{"n_head": 3, "norm_place": "pre", "rope_base": 10000.0, "attn_scale": 0.177, "beta2": 0.95, "dataset": "wikipedia_en"}
Each number is 128 + 32 x the weight over its row's rms, rounded and kept within 0 to 255. Layers, rows and columns count from 0. The size above them is the row's rms in percent of the matrix's.

# layer 6 MLP gate, 256x96, rms 0.148, rows 78-101, columns 0-95
size [ 99 101 106  81  95  88 103  98  89  86  99 124  93 113  94 118  95 108 119  86  88 104  88  86]
[[134 126 154 118 147 159 141 172 111 185 126 166 145 124  67  68 115 113 129 141  99 134 144 102 122 101 127 187 150 101 101  97 169  49 145  97 103 112 145 128 147 108 135 173 162  91 157 137 157 172  85 182 103 137 107 141  95 149 146 167 147 105 106 108 167 218 125  94 128 159 129 147 123  70  77 153 140 166 118  46 122 116 147 145 171 139  83 123 124 187 142 176 136 177 110 112]
 [135 129  97 157 131  68 139 142 169 158 118 130 176 114 126 161 191  87  97 165 139 106 107 148 107 130  23 141 110 170 103 179 133 114 139 127 139 142 177 158 155 125 102 119 160 222  89  66 105  84 181 147 162 126 111 132 128 115 169  91 134  78 131  95 123 155  75 109 128 169 122 103 191 130 127 115 110 147 157  88 169  94  94 108 138 128 141 106 163  90 111 176 115 117  99 120]
 [163 135  91 126  87 105 135 126 151 133 154 128 133 162 118  79 126  63 124 187 130 110 108 185 149 172  98 169 128 117 143 132 121  76 154 134 163  87 117 145  92 112  98 188  86 135  88 127 155 132 166 128 187 115 128 150  86 174  80  93 168 150  70 138 147 188  95 167  83 136 175 125 146 114 138  97  78 104  93 199 105 169  74 138  81 105 123 122 110 101 141  87 168 146 127 166]
 [146  88 109  35 124 158 121 127 107  87 155 113 113 146 128 134 123 139 122 162  45 135 108 100 154  79 139 193 149 152  70  97 109 121 111 130 167  99 160 120 104 108 181 109 186 134 212 120 170 131 118 113 142 138 119 136 161  99 118 115 160  52 146 124 134 144  96 128  90 169  96 120 123  97 114 143 132 161 121 119 110 140 104 140 143 166 128  73  87  93 121 185 141 141 218 161]
 [185 112 150 118  99 114 135  74 141  76 103  84 130 150 140 137 117  87 171  82  91 211 135 178 116 149 147 148 117 151 157 141 197 115 142  82 108 140 163  91 174 160 129  93 104 140 110  73 148  71 127 177  84 116 137 108  75 160 167 101 195 134 129 151 121 199 120 132 138 120 127 164 139 119 114 118 151 134  79 123 129 122 148 125 134 124 146 158 115 104  91 105  88  61  93 192]
 [178 106 104 127 124 182 127 163  71 158 145 154 171  88 114 105 150  86 143 131 118 125 118  83 145 182 146 141 124 174  55 122  87 136  92  77  79  98  97  66 136 176 130 171 138 136 173 117 138 104 106 143  61 165  92 143 117 128 144  82 112 104 135 168 176 143 101  97 139 148  94 166  76 109  83  81 121  75 111 183 127 135 125 127 179 127 157 129 173 119 165 163 153  98 111 102]
 [104 184 123 152  90  91 114 131 187 113  76 115 178 175 147 154 109 141 154 143 116  66 115 122 141 127 134 104 101 117  72 119 104  99 137 107 189 105  74  65 158  40 139  82 105 146 126 124 135 107 127  68 147 110 135 109 102 183  89 158 109 125 119 153 179 120 123 162  22 152 149 125  92 116  98 173 142 119 155 135  85 145 132 139 130 131 107 154 135 178 166 137  96 139 128 103]
 [116 170 143 141  76  49 151 144 110 138 130 149 181 109 115 142 140 120 103  69 171 184 168 164 109 103  73 118 123 165 104 147 103  86 109  99  68 119  83 123 139  74 126 101 129 108 106 129 153 110 179 123 114 124 164  57 126 125 150 157 163  89 129 160 162 162 136 111  96 135 101 174 141 124 100 157 210  58 106  86 146 185 151 147 118 148 144 128 103  90  96 118  74 110 137 136]
 [179 172  74 135 104  44 185 171 145 171 118  90 167 160 129 108 103 141 140 104 124 126 180 118 152 190 114  78  90 123 158 187 170 113 177 152  79 113 112 142  96 138 111 166 120 156  77 145 111 119 172 118 115 116 160 137 118 162  88 152 138  93 115 136 160  96 162 157 147 130  61  72 134 138 120 123 117  94  98 108 123 118  88  87 120 129 135 152 175  72  76 116  84 113  92 128]
 [137  67 150 124  83  99 103 133  99  78 126 107 126 131 123 111 142 140 143 132  98 141 105 212  67 125 158 138  29 140 157  95 179 148 195 132  96 188 124 128 137 141  90 110  76 138 153 193 116 104  95 147  91  98 128 107 158 152 169 109 166  80 182 134 120  73 142 109 133  88 132  93 128 113 131 145 186 165 135 166  79 165 118 106 133  85  89 142 130 102 146 113 136 151 125 114]
 [144 163 158 147  94  69 158 107  94 171 164 137 120 180 141 121 113 139 110 101 165 104 111 164 134 145  90 128 135 121 111 157 132  67 130 139 110 165 163  87  86  98  87 140  95 181 109 165 197  86 134 124 120 145 122  58 118 134 133 136 128 170  55 203 113 161  63  82 144 111 160 132 112 165 130 127  80  78 146 165 102 131 102 121 163  65 121 125  83 114 106 144 125 106 118  70]
 [167 128  46 150 103  98 119 100 138 116 157 110 116 126 146  86 104 147 142 121 130 129 183 144 125 136  97 153 147 171  42 170  92  64 119 105  82 129  93 118 140  86 128  90 127 119 136  70 183 128 133  50 133  95 142 104 117 160 149 177 105 140  65 134 129 175 131 146 117 149 136 114 173  95 125 126 144 114 110 140 144  92  88 148  95  88  77 131 166 128 179  97 171  60  82 145]
 [135 159 147 143 138 136 127 155  92 137 110 127 143  87 249 135  98 100 117 122 167 116 147  88 155  95 145 114 145 152 117 171  79  69  98 102 152 156 190 193 160 122  99  74 133 172 141  85 176 100 161 120 105 120 115  98 168 132 126 109 136  96 120  90 101 141 102 105 115 119 188 137 129 131 137 138 133 124 111 142  40 136  86 156 162 164 178 130 133 130  85 194 119 128 154  86]
 [145 161 124 138 163 107 150 168 149 145 131 156 108 231 133 132 127 134  68  78  71  97 100 136 177 147 140 172  97 139 131 115 108  96 111  98 180 135 129  92 147 113 100 117 118 107 125  92 158 103  82 101 140 108  81 137 133  70 144 158 138 113 120 103 150 170 197  95 175 129 111 206 141 119 167 136 128 120 180 128 102 156 108 163 142 105 119  59  91 146 103 153 151  70  95  75]
 [144 144 125 159 150  88 130 177 135 108 139 126 114 124 115 137 134 147  98  92 107 127 139 114 105 148  87 124  88 145  56 156 133 141 121 125 120 128 144  86  86 162 184  80 130 127 148 143 111  91 148 131 150 134 132  97 139 153 122 109 112 128 111 147 184 134 112 157  46 181 109 139  99 132  85 255 172 160 121 163  95 165 154 134 105 146 164  89 139  94 134 146 141 103 118 138]
 [137 167 115 107 162 132 159 135 133 122 124 136 140 153 128  96  38 126  73 104 173 133 125 120 138 157 149 128 155 164 154 121 130 147 181  70  77 160 109  80 147  47 105 156 116 142 185  81 169 115 128  22 157 129  68 119 129 155  96 171  95 124  93 161 144 131 135  83 131 126 141 125 151 124 132 103 163  95 110  92  79 130  83 111 153 135  72 155 155 147 113 120 128  79 166 111]
 [141 107 112 173 176 151 179 134  79 163 159 134 134  99 115 136  95 185  80 166 100 114 145 113 131  82 102 112 144  98 110 102 129 100 151 144 158  98  58 146 170 108 142 115  89 244 129 108 106 111 123  73 154 141 110 178  98 111 147 148 117  93 149 131 138  88  89 146  94 141 123 107 190 156 158 131 145 128 130 142  59 131  95 172 174 142  86 161 113 119  82 103 103 169  89 157]
 [178 147 151 109 165 134 133 139 179  94 112 101 162 132 143  96 109 157 137  90 112 143 170 133 111 122 115 135 156 175  85 160 102 156 129 111 145 135 122 143 150  84 100  80 170 172 132 125 182 105  65  96 121  91 110 105 152 127 102 132 149   1 118 168 108 159 143 182 159 112 104 134  78 141  99  88 148 116 110  88 150 137  69 109 140  91 126  80 136  92 106  87  86 168 107 184]
 [107 174 116 194 153 149 188 130  80 128 121 139 155 134 115 130  98 125 128 124  88  71 138 163 225 155 149 175 109 122  98 157 132 121 127 107  93 165 120 138 146  70 144 112  87 106 140 140 131  81 156 111 153 188  89 101  77 163 139 141 111 134 163  97 134 135 129 123 165 107 153 160  73 103 149 127 148  93 106 189  88 125 104 198 120 163 111  98 134 145 139  46 115  63 131 119]
 [194  81 157 114 108 157  92 150 112 172  91 140 134 158  91 154 200 137 153  96 130 148 126 146 195 169 118 190 110 201 123  93 149 177 115 100  57 140 118 163 112  95 114 127 155 111 120  65 146  95 193 122 196 143 138 115 120 147 178  97 137 137  94 168 142 151 105  84  99  35 116 137 148 126 100 121 153 102 141 114 144 138 116 141 137 128 161 167 142 140 110 157 137 136  95 131]
 [138 147 140 151 114 125 151 136 109 126 179 122 137 134 116 131 104 178 141 163  96 134  82 193 136 114 107 136 158  98 105  99 145 152 137 134 153 154 136 113  86  92 177 131  61 194 182  95 120 155 110 117 150 178  99  80 173 110 103 107  86 141 157 159 125 159  85  43  84  75  89  97 124  80  75 135 195 134 116 152 113  86 124 144 173 122 157 137 103 169 135 113 195 154 148 160]
 [110 140 116 121  96 130 166 166 176  97 119 132 156 153 121 152 159 121 127 118  99  94 121  95 153 174 154 158 120  80  81 161 148  78 135 115 153  89 153 185 153  98  46 123 136 138 149 119 124  71  88 113 109 103  76 128 146 162 128 143 142  78 127 115  98 134  78  61 150 178 106 160  75 106 133 149 159 129  81 151  93 145  82 102 208 118 107 163 138 179 164 178  79 151  98 119]
 [154 161 141 129  91 105 160 115 168 104 141 116 113 149 220  88 112 132  69 147 123 181 107  89 104 131 103 152  56  49 188 109 139 169 173 143 159 119 124 131 192 150 113 104 117 117 154 132 139 142 114 136 126 171 158  88  95 101 142  99 114 138 144 122 121 165  91 173 129 145  96 120  98 192 147 102 111 163 128  88  99 171 115 111 147 103 199 123 117 163 157  87 168 125  64 141]
 [125 137 122 147 115 148 140 146  28  84 206 128 128 111  96  98 136 131 149 135  69 124 114  92 121 111  59 145  87 142 145 141 102  70 118 121 144 138 169 136  96 130 128 105 154 145 196 124 124 118  88 121  89 103 164 155 103 143 145  91 158 105 114 152 132 108 113 171  92 160 149 149 103  74 107 125 161 165 106 127  98 174  85  85 118  48 118  87 149  82 139 110 132 173 169 197]]
# layer 6 MLP up, 256x96, rms 0.135, rows 78-101, columns 0-95
size [101  98 105  91  97  96 124 124  92  91 100 100  95 103 120 106 103 101 106  97  98  98  96  87]
[[118  96  78 104 140  82 134  79 204 173 140 168  97 156 133 122 153  90 173  93  78 129 152 145  92 137 151 187 125  90 135 165  56 145  96 110 136 134 161  92 134 128 141 121 116 121 118 116  95 136 125  91 187 150 111 183 141 115  97 113 135 107 164 112 133 147 140  92 143 109 160 134  94 121 125 122 106 184 152 173 101  85 106 169 140  82 144 168 139  94 175 133  28  77 147  90]
 [156  99 121 146 113 144 137 108 112  51 137 171 160 129  99 163 121  99 127 213  91 135 152 174 172  89  96 132 139 143 210 143 112 130 125 144 151 110 146 149 153 162 176  98 139 161 145 102 130 144 163 157 114 142 124 185 162 138 115 140 132  93 132 108 132  87  63 117 129 135 141 164 133  97  89 132 130 175 143 141 156 149  93 197 102  75 160  51 197 128 184 149 114 177 136 141]
 [124 123  93  87 157 178 101 165 150  85 155 122 122 111 135 127 160 149 134 167  65 145 151 121 105  70  80 172 143  22 147 123 132 170 146  84 190  69 150  78  88  93 127 191  86 119 112 136 132 161 146 140 184 184 143 110 113 123  92 110 145 146  79 105 130  94 145 166 193 115 129 164  94 151 113 161 154 169 117  84 146 141 140 151 166  91 121 120 123 142 137 131 138 139 133 103]
 [110 157 126 145 146 118 133 182 136  94 149 146 155 109  84 117  98  93 149 145 133 106 111 145 125 106 114 132 130 116 135 145  98 124 161  81 172 114  95  99 111  49 162 146 101 175 103  23 123 126 113 125 146 161  89 154 102 147 123 152  70 148 102 156 200  98 188 122 152 173 117 107 177  97 135  70 149 142 157  80 122 117 172 155 162 104  81 184 113  68 131 126  86  86 101 134]
 [209 120 119  80 179  78 139 102 179  82 126  80 113 107 111 170  97 103 141 130  88 214 126 137 111 128 117 113 131 137 108 114 128 121 109 129 156 148 109  97 168 143 125 120 115 135 148  82 125  67  92 121 175  43 127 154 137 161  66 124 140 163 139 133 132 130  42 162 151 158  73 197 136 134 127  90 180 169  97 120 138 105 139 163 170 142 151 151 129 135 116 110 149 114  97 138]
 [128 140 139 119 121 139 155 163  68 146 153  87 109 127 121 128  96   0 112 127 144 167 145 140 101 152 118  81  87 135 114 137 109 118 112  89 146 128 111 119 154  91 101 153 104 149 195 128 133 131  99 136  96 138 162 124 146 133 153 126 225 100 181  71 133 106 202 162 149 170  63 128 126 134 139  57 123 130 185 111 151 147 159 127 132 158 109 122 179 143 135 128 121 168 130 119]
 [101 168 158 140 127 165 133  95 143  96  92 118 112 133 149 136 114 101  93  71 151 116 145  86 138 104 149 150 126  91 117 131  95 111  83 184 160 115 125 143 139  83 127  79 172 162  63 144 134 158  99 124  93  69 120 103  97 141 128 154 121 123 106 137 132  83 149 173 133 120 139 164 173 199 103 134  59  80 121 145 185 166  90  46 114 153 121  96 134 117 179 144 184  91  78 176]
 [152 178 152 152  98  94 141 107 115  98 160  98 134  81 153 106 135 128 121 113  74 191 102  65 118  82 152 226 103 122 102 115 164  83 100  70 138  90 118 107 114 122 144 149 142 124 163 101 169 173 103 140 128 106 123 140 150 141 103  72 131 100  87 136 129 149 129 135 123 110  48  70  63 126 144 123 140 175 114  83 148 199 155 109 124  89 141 121 114  99 142 130 194 153 114 123]
 [211 134 123  93 151 108 155 119 135 190 148  74 162  96 164  83 120  90 128 160 162 153 106 115 148 164 131 124  80 148 191 105 154 122 169  99 106  80 107 161  65 124  89 161 170  95 167 138 133 131 113 157 116 108 177 126 130 169  76 151 174 158 145 106  75  83 131 178 173  84 147 106 160 130 144 125 110 103 135 120 119 151  69 107 124 157 157 163 173 126 137 113  66 100  96 103]
 [143 179 112 155 151 113  61 115 111 106 147 133 182 136 162 118 111 105  96 143  99 154 102 121 161 148 141 173 141 145 125 151 109 129  51  56 126 184 110  76 119  93 220 165 146 153 143 111 108 138 148 132 129 125 135 127 150 133 150 168 123 123 137  67 182 161 129 121 103  86 173 195 150 126 176 137 100  90 100 157 105 115 136 134 164 143 139 112 138 180 141 154  56  71 107 174]
 [125 122  94  90 131 137 100  68 111  77 140 112  72 173  94 181 107 128 153 180 133  93 115 181 163 122 217 118 190 154  95 114 122 125 152 123 133 165 125 109 173 152 156  92  91 112 152 136 102 154  91 115 134 129 102 128  90 120  82 147 144 105 112 126 144 134 102  95 106 141 156  93  84  86 154 104 140 132 162 102  52 165 126 104 147 116  56 167 113 126 156 113 167 137 136 218]
 [131 156 111 139 126 161 109  68  68 156 108 123  93 116 136 145 127 172 147 175 103 135 204 147 116 139 182 111 137 128  83 102 103 107  88 122  99 144 108  94 150  78  96  86 178 102 171 116 165  65  97 110  72  88 134  92  96 154 177 127 142 115  96 155  69 181 120  87 150 156 141 135 115  53 157 131 151 109 115  93 129 116 112 172  95  78 114 134 124 129 184 105  78 117 155 156]
 [167 164 147 133  60 119 155 163 161 159 171 139 147 105 134 126 120 135 189 122 100 158  80 125 125 138 102 132 113  48 132 105 129 116 167 148 118 141  87 130 149 157 119 191 187 129 158  96  98 106 137 108 151 106 110 107 144  56 117  84  97 136 147 200 121 159 130 126 171 174 103 120  93 143 154  87 115 154 101 179 158  82 127 138 157  64  90 134  72 186 171  99 104 110 130  83]
 [ 73 118  86 154 117 147 126 115 185 119 109 148 140 202 126 147 145 113 172 132 113 100 194 142 177 146 115  68 163 198 121 118  91 171 129 125  99 162 158 151 182 146 137 116 159 113 148 156  94  78  88 119 103 106 200 158 156  97  84 138  99 206  89 152  89  79 110 110 114 152 186 108 119 114 103 149  87 121 129 119 145 145 129 107 173 116  99 142 111 164 146 106 184 136 114  94]
 [131 186 116  96  97  79 131 147  46  92 177  85 162  92 161  74  81 136  83 116 126 139 161 132  84 148 122 133  84 121 131 117 114 149 162 105 128 131 117 131 147  63 124 126 112 149 122 132 130 169 120  82 133  93 100 135 112 140 119 121 118 111  60 186 146 128 152 106 168 143 143 143 158 135 144  16 174 110 106  87 130  94  84 104 108  59  83 170 109 137 104 106 136 144  88 150]
 [ 91 121 154 139  79 181 193  97  98 109 105 129 131 132  79 139  87  80 169 117  96 110 103 157 164 150 151 128  80 102 159 133 181 142 131 108 148 161 131 115 130  83  51 145  52 133 105  83 165 104 125 120 132  74 111 117 164 126 135 133 147  95  79 107 101 138 113 130 200 129 122 159 121  90  89 106 146 109 132 156  64 145 116 143 163 134  93 108 160 180 151  69  93  97 158  74]
 [ 97 172  87 142 159 112 103 141 147  97 129 131 104 167 108 144 138  48 157 185 120 143 104 137 109 126 129  77 179 141 169 160 121 128  97 125 135 123 162 127 169  90 142 159  66  96 122 115 107 189 102 146 110 139 168 110 199 163 119 101  91 126 170 161 154 155  97 171  89 210 149 147 101 134 156 135  87 164 133 121 166 170 164 145  72 115 143  74 142 181 132 142 181 151 165 131]
 [157 134  86 107  88 100 127 156 156 165  82 109  93 132  61 141  97 173 186 128 114 121 142 104 126  65  46  98 158 116  44 132 155 151 139 117 181 173 156  99 147 145 129  85  85 122 105 143  91 122 107  88 161 169 104  93 103 139 106 173 148 111 126  85 139 194 176 107 138 119 131 150 146  98 113 147 170 117 105 146 119 103 138 119 194 101 180 119  82 122 118 120 156 148 117  72]
 [168 120 174 131 119 125 150 107  79 164 156 115 187 132  93 161  78 165  88 171 108 152 156  87 150  96 109 157 109 117 142 107 190 113 103 180 106 158 170 164  93 142 180  91 161 132 104 209 172 170  62 152  83 117  89 110  86  72 139 141 111 129  91 197 132 184 128  75 137  81 156 135 146 133 148 117 101 125  94 124 120 152 122 142 155 103  92 155 139 103 106 128 113 140 130  95]
 [155 141 111 170 148 174 115 139  61 126 130 109 130 139 138 165 102 121 148 124 112 145  81 179 160 143  91 156 198 168 130 146 162 131 118 139 189 110 130 152  95 122 129 130 123 125  65  96 126 124 189 144 184 156 163 190 109  51 170 104 102 196 102 149 141 160 118 161 109 126 134 154 117 108  86 130 142 155 170 181 119 138 145 143  72  78 168 154 183 152 145 162 100 112  76 144]
 [125 139 188 125 145 148 126 151 133 107  87  84  95 163 141 151 100  79 162 147  93 108 115 116 151 181  99 116 109 136  88 115 231 147 120 121 111 108 177 112 106 191  93 152 133  79 118 110  99 122  98 168 120 113 130  69 123 138 145 129  93  98 136 150  98 105  36 164 159 115 163 158 135  68 152 164 147 123 126 164 177  87 124 130  52 105 176 149 141 128 110 154 168 134 145 167]
 [116 138 153 161 144 148 175 182 100 154  93 104 128 110 199 123 133 145 176  91 144 137 156 126 165  59 147 129 124  79 124 113  84 202 140 118 120 204 221 119 133 109 132 100  84 106  92 137 165 135 125 131  93 163 158 136 138 153 113 127 151 195 186 142 145 193 141 174 117 108 112 141 154 133  86 144 103 107 129 128 124 175 112 202 127  67 160 120 112 133 109 113 150 123 111 113]
 [144  90 118 133 123 124 162  81 107 167 162 185 132  76 111  83 123 135 129  60 131  75 138 163 130 108  72 112  99 148  96 133 122 127  68 150 121  98 163 138 129 106 151 125 147 162 170  94 106 148 135 117 107 165 113 140 102 137 188 101 150 177 105  97 121 137 190 162 115 157 143 119 217 126 207 136 158 150  71 158 122 103 124 110  94 179 117 140 106  53  91 139 119  81 146 102]
 [146 139 115 110  96 129 163 154 147 151 190 170 114 149 124 142 172 149  99 136 123 117 148 103  82 130 136 135 114 115  57 116 157 102 146 109 157  94 141  79 105 124  66 110 120 106  75 122 146 116 173 126  92 185  94  89 119 139  76  87 152 171 150 156  76 161 140 145 140 215  99  98 150  53 144 142 124 125  89  92 124  87 119 104  75  70 134  96 182 147  98 145  81 138  77 148]]
# layer 6 MLP down (transposed), 256x96, rms 0.132, rows 78-101, columns 0-95
size [100  97 107 101  90  97 126 126  97  90 102 108  98 101 124 110 100  97 105  93  97  96  95  92]
[[180 112  81 184 134 107 155 120 151 109 162 149 141 148 111 106 119  87 188 116 189  98 119 128 144 123 124 129 213 185 151 141  45 131  75 132 100 113 145  99 100 144 114 139 133 185 137 102  81 112  93 105 144 147  79 110 192 145 129  98 132 155  84 126 101 176 132  57 123 113 130 110 128  97 132 176 108 178 158 122 136 123 125 188 142  99 110 157 104 121 178 139  64 119 111  97]
 [147 180 146 117 167 160 168 214  72 163 107  93 108 124 131  59 163 146 150 121 187 150 136 114 113 124 160 117 118  86  87 122 142 143 120 184 103 116  90  92 104  83 105 157 123  98 165 122 126 139 104  44 136 166 143  87 107  97 178 125 136 124 170 125 135 181 134 155  89  82 123 131  96 167  85 135 108  77  90 192 119 127 126 134 116 146 174 165 109 182 144 108  93 134 155 127]
 [ 59 174 132 168  95  46 181 128 127  93 169  72 152  75 117 166 127 126 139 124 169 186 108 143  99 103 157  99 153 110 137 145 125 149 122 151 106 156  93 157 139  82 167 115 116 159 184 149 146 119 160 106  75 150 121 157 130 128 130 158 187 130 119 144 128 134 140  69 162 119 123  94 126 119 101  85 108 194  97  50 179 102 137 157 166 124 150  92 173 138 133 142 176  92 116 151]
 [100 167 117 119 179 164 129 150  67 115 182 141  82 108  96  95 156 176 149 161 102 199 105  99 156  91 135 192 137 136  76 126 138 111 138 126 122 128 145 120 147  47  86 124 157 118 163  69 123 160 108 124 107 139  69 145 153 130 142 181 117 120 139  93 176 164 151 127 115 130 186 167 194 126 145 134 140 151 152 128 168 150 134 120 101 115 112 180  67 108 127 196  84 104 158 127]
 [110 146  98  99 155 116 143 143 112 119 153 151 150 138 116 151 138 155 114 138 128 110 139 142 108 122 111  99  61 164 156 126 150 179 125 164 150  88 128 186  87 166 180  60 127 113 104 203 144 135 119 123  93  98 122 130 180 103 161 109 134 172  98 146  69  90 168 168 149 119  43  99 115  82 107 102 142 102 116 109  92 102  85 107 137  82 150  51  78 130 117 145 149 159 199 100]
 [102 196 173 117 118 123 154 111 100  63  86 123 130 137 148 108  83 146 141 186 106 124 140 150  66 137 136 122  51  84 164  91 155 129 164 122 124 147  78  81 141  19 180  91 116 130 138 137  73 158 116 123 144 115 156 181 165 112 158 137 158 127 106  74  98 167 160 164  87 114  79 123 117 116 124 136 164 159 138  97 130 104 169 153 110  88 161 127  97 149 125 133 129 162 113 109]
 [158 156 153 167 111 161 148 111 171 136  43 106 147  90 179 168  91  80  76 124 146 102 153 113 169  91 136 154 127 129  92 170 133  91  52  97 164 122 127 125 151 168 119  84 168 148 126 134 144 175 133 119 136 113 147 104 138 136 164 137 116  96 114 107 148 106  94 123  53 139 124 200 148 154 111 106  50  51 134 133 134 160 164  64 104 142 120 109 101 146 126 127 177 132 106 140]
 [105 200 133 148 132  92 154 212 129 135 169  96 155 102 122 117 146  82 130  91 139 164 105 114 154  89 133 228  79 111 114 145 142 126 133 130 156 119 135 137 123 140 104 151 156 102  93  96 144 136 166 104 122 143 129 141 159 137 132 161  65 120  94 106 180 149 127 123 129  99  78 140  93 145  74  63 103 239 104 157 160 170 143 135 161 158 151 132 113 122 132 137 178 168 104 107]
 [ 93  79 183 112 172 177  98  76 114 127 159 170 104 154 155 124 184 128 132 140  96 118 147 163 130  63 132 134 178 151 134  88 113 125 121 117 107 152 143  91 127 141 110 137 124 115 170  91 153 146 127 139 193 121  94 142 124  79 140 120 140 132 168  90  56 185 141  72 114 125 216 185 137 164  88  84 147  95 133 146 109 142 127 133 147 122 183 166  88 207 156 130 148 138 137 127]
 [136 105 196 114  69  96 116 123  97 147 106 128 130 122 111 107 140 109 136 147 104 124 108 156  75 106 150 104  82 129 137  73 160 140 210 182 122 137 122 174 100 132  79 138  60 124 136 184 151  76 113 135 122  99 138 141 144 147 107 107 167 102 157 140 203 109 130  89 102 139 126  82 136 143 150 139 189 189 116 164  74 151 118  99 151 116  96 132 132  50 136  69 122 186 124 104]
 [124 130 137 205  93  99 139 186 124 163 135 173 152 103 154  68  99  98  86  82 134 115 138  50 169 103 126 100  96 149 160 145 154 131 154 129  91 122 140  98 108 150  59 106 113 119 109 157 157 113 107 111  83  97 152  89 112 148 105 129 102 103 131 178 119 167 139 107 131 122 162 104  92 112 103  90  71  97 191 145  82 115 132 135 125 165 146 144 127 216 117  84  74 140 112  72]
 [180 164 174  66 168 131 175 110  95 131 104  99 119 131 157  95 134 172 154 170 143 123 108 125 150 127 118 119  86 118 150 115 112 131 160 133 114 142 137 186  94 122 104 139 139 123 134 113 123 126 155 179  91 159 145 112 141 102 165 133 171 117 202 117  18 117 173 148 227 133 133 186 127 161  72 128 188 106 170 169 125 130 103 158 167 161 121 121 130 140 137 113 105 111 178 122]
 [121 123 116  95 160  70 117 136 169 151 150 152 133 169  27 150 159 146 122 105 127 128 162 140  90 129 109 182 164 161 123  93 159 187 197 115 109 121 120  74 153  95  75 153  99 115 137 167 124 211 138 150 194 157 136 143 130 139  98 174 114 163 161 189 169 139 122 153 165 117  91 150  73  97 121 104 104  64 125 156 124 148 161 143  96 142 134 112 107 146 123 130 137 124  80 139]
 [106 159  93  96 139 155 127 144 192 137  82 149 162 174 152 133 134  91 159 116 132 106 137 113  91 131 187 108 176 154 142 149 103 146 102 180 174  86  83 196 130  69 109 117 126 122 162 101  83 133  88 157 120 155 162 142 185  75 111 127 127 123  96 109  86  45 116  88 133 120 160 144 100 109  73  88 106 101 122 164  83 105 114 100 120 151 102  82 146 163 103 104 102 172 121  72]
 [132 132 127 161 116  89 109 163  80  94 142 138 162 148 132 123 130 113 151 139 108 136 144 128 102 168 131 137  65 140  77 139 123 106 149 122 154 150 138 124  91 152 164 113 161 135 141 147 114  95 139 158 175 124 131 149 173 100 113 162 138 199  72 174 233 117  92 135  67 155  96 121 113 173 116 187 156 181 157 170 117 141 160 137 121 127 147  70 111  91  97 146 207  92 114 198]
 [142 125 137 115 124 104 109 138 139 139  56 128 114 133 144 126 255 124 140  93 127  93 100 103  87 126 134 137 112  91 136 129 116 122 163 122 107 105  97 163 116 208 164 137 131 106 139 146 126  95 102 152 125 107 167 178 106 122 113 149 168 131 185 114  81  72 135 102  79 116 104 151  91 128 190 211  96 184 154  79 127  97 146 120 111  95 138 158 148  97 158 155 148 164 101  79]
 [108 153  82  96 136 141 107 125 173  96 156 131 155 143 186 131 117 163 160  94 143 109 183 142 143 103 129 164 198 167  90 146 136 164 181  85 133 135 167 182 113 114  94 184 153  54 156 159 159  84 123 106  93 135 115 152 135 102 138 185 137 166 124 113 172 115 149 146  67  82  80 121 165 132  83 165 128 130 119 136  88  90 134 114  81 114 154  81 111 135 191 156 150  76 143 137]
 [112  49 160 113 114 168  97 157 127  78 121 142 132 131 156 131 129 116 101  81  96 175 123 126 134 186 147 170 118 138 100  86  95 140 128  98 125  94 111 157 124 128  91 140 181 159 147 212 126  43  63 115  83  89  96 142 152 142  97  95 132 126 145 152  64 105 156 150 140 124 113 134 101 186 115 154 126 115  96 185 103 170  62 141 110 116 138 139 155  89  92 138  85 162  92 140]
 [151 101  70  99 126  71 125 148 187 125 124 117 181 101 136 127 168 195 126 159 131 178  95  86 141 165 105 144  77  77 128 137 138 104 131 110 143 135 100  98 125 165 113 119 146 127  86 134 175 172 151 136 117 130 137 133 151 126 114  83 149 139 151 202 104 170  96 168 109 137 102  28 179 134 157 150  69 202 205 120 107 146 130 108 167 123 114 131 149 117 145 159 147 113 128  99]
 [141 169 125 133 124 203 107 136  94 156  89 110 161 141 136 193  95 103 135 110 152 129  92 150 144 107 142 108 195 134 141 113 161 118 143 171 186 133 163 178 108 168 127 111 151 157  56  73 170 117 172 135 156 102 107 149  91  78 180 102 192 135 129 118  84 153 149 180 142 147 178 141 117 155  81 149 139 172 138 150 146 105 138 103 108 115 150 162 189  91 148  77 152 117  90 163]
 [118 147 150 149  93 177 128  99 153 141 126 114 160 150 150 158 131 152  84 113 164 141 136  78 200 124 150  58  99  93 149 150 134  79 137 129 107 132  89 161 105  72 104 122 220 158  94  75 124 107 135 197 106  91 166 115  97 144  93 136 148  80 115 103 185 113 120 131 113 115  46 156 126 103 112 161 112 119 115 148 173 119 139  65 113  72 138 121 160  73 117 142 141 145 121 166]
 [110 130  87 131 125 107 146  99 160 126 128 118  59 163 105  97  99 151  61 144  67  78  93 154 119 175 123 193 108  56 115 140 137 167 110 107 125 128 125 186 158 100 119 142 130  97 174 162 183  78 115 122 113 103  86 138  72 151 121 136 138  67 137 139  95 144 141  48 142 165 166 146 152 140  86  90 189  86 116 109 129 169 106 110 130 126 131 132  97  97  96 175 102 145 121 169]
 [128 164 158 150 163 123 108 201 148  98  89  78 122 103 139 110 119 133 111 165 128 163 134  73  99 154 131 137 168  76 151  94 119 156 184 124 139 174 124 119 145 174 117 139  74 100  89 124 172 117 129 153 155 111 127 131 133 118  98 128 119 101 187 159 172 138  66  87 124 115  83 105  89 150  80 115 106 152 161 148 133 193 146 169 209 119 130 143 173 184 173 109 189 141  82 144]
 [124 147 114 123 141  97 108  99 177 117  87 125 109 152 140 124 126 103  89 129 121 139 144 147 195 123 141  74 155  86 116 184 140 149  61 132 137 149  86 168 186 207 142 164 168 120 110 133  92 117  72  97 187 120 118 117 141 104 139 153  53 134 134 116 116 164 108 103 173  60  99 149 145 194 103 162 120  99 145 126 148 114 163 178 172 189 176 149 134 155 134 143  99  86 149 129]]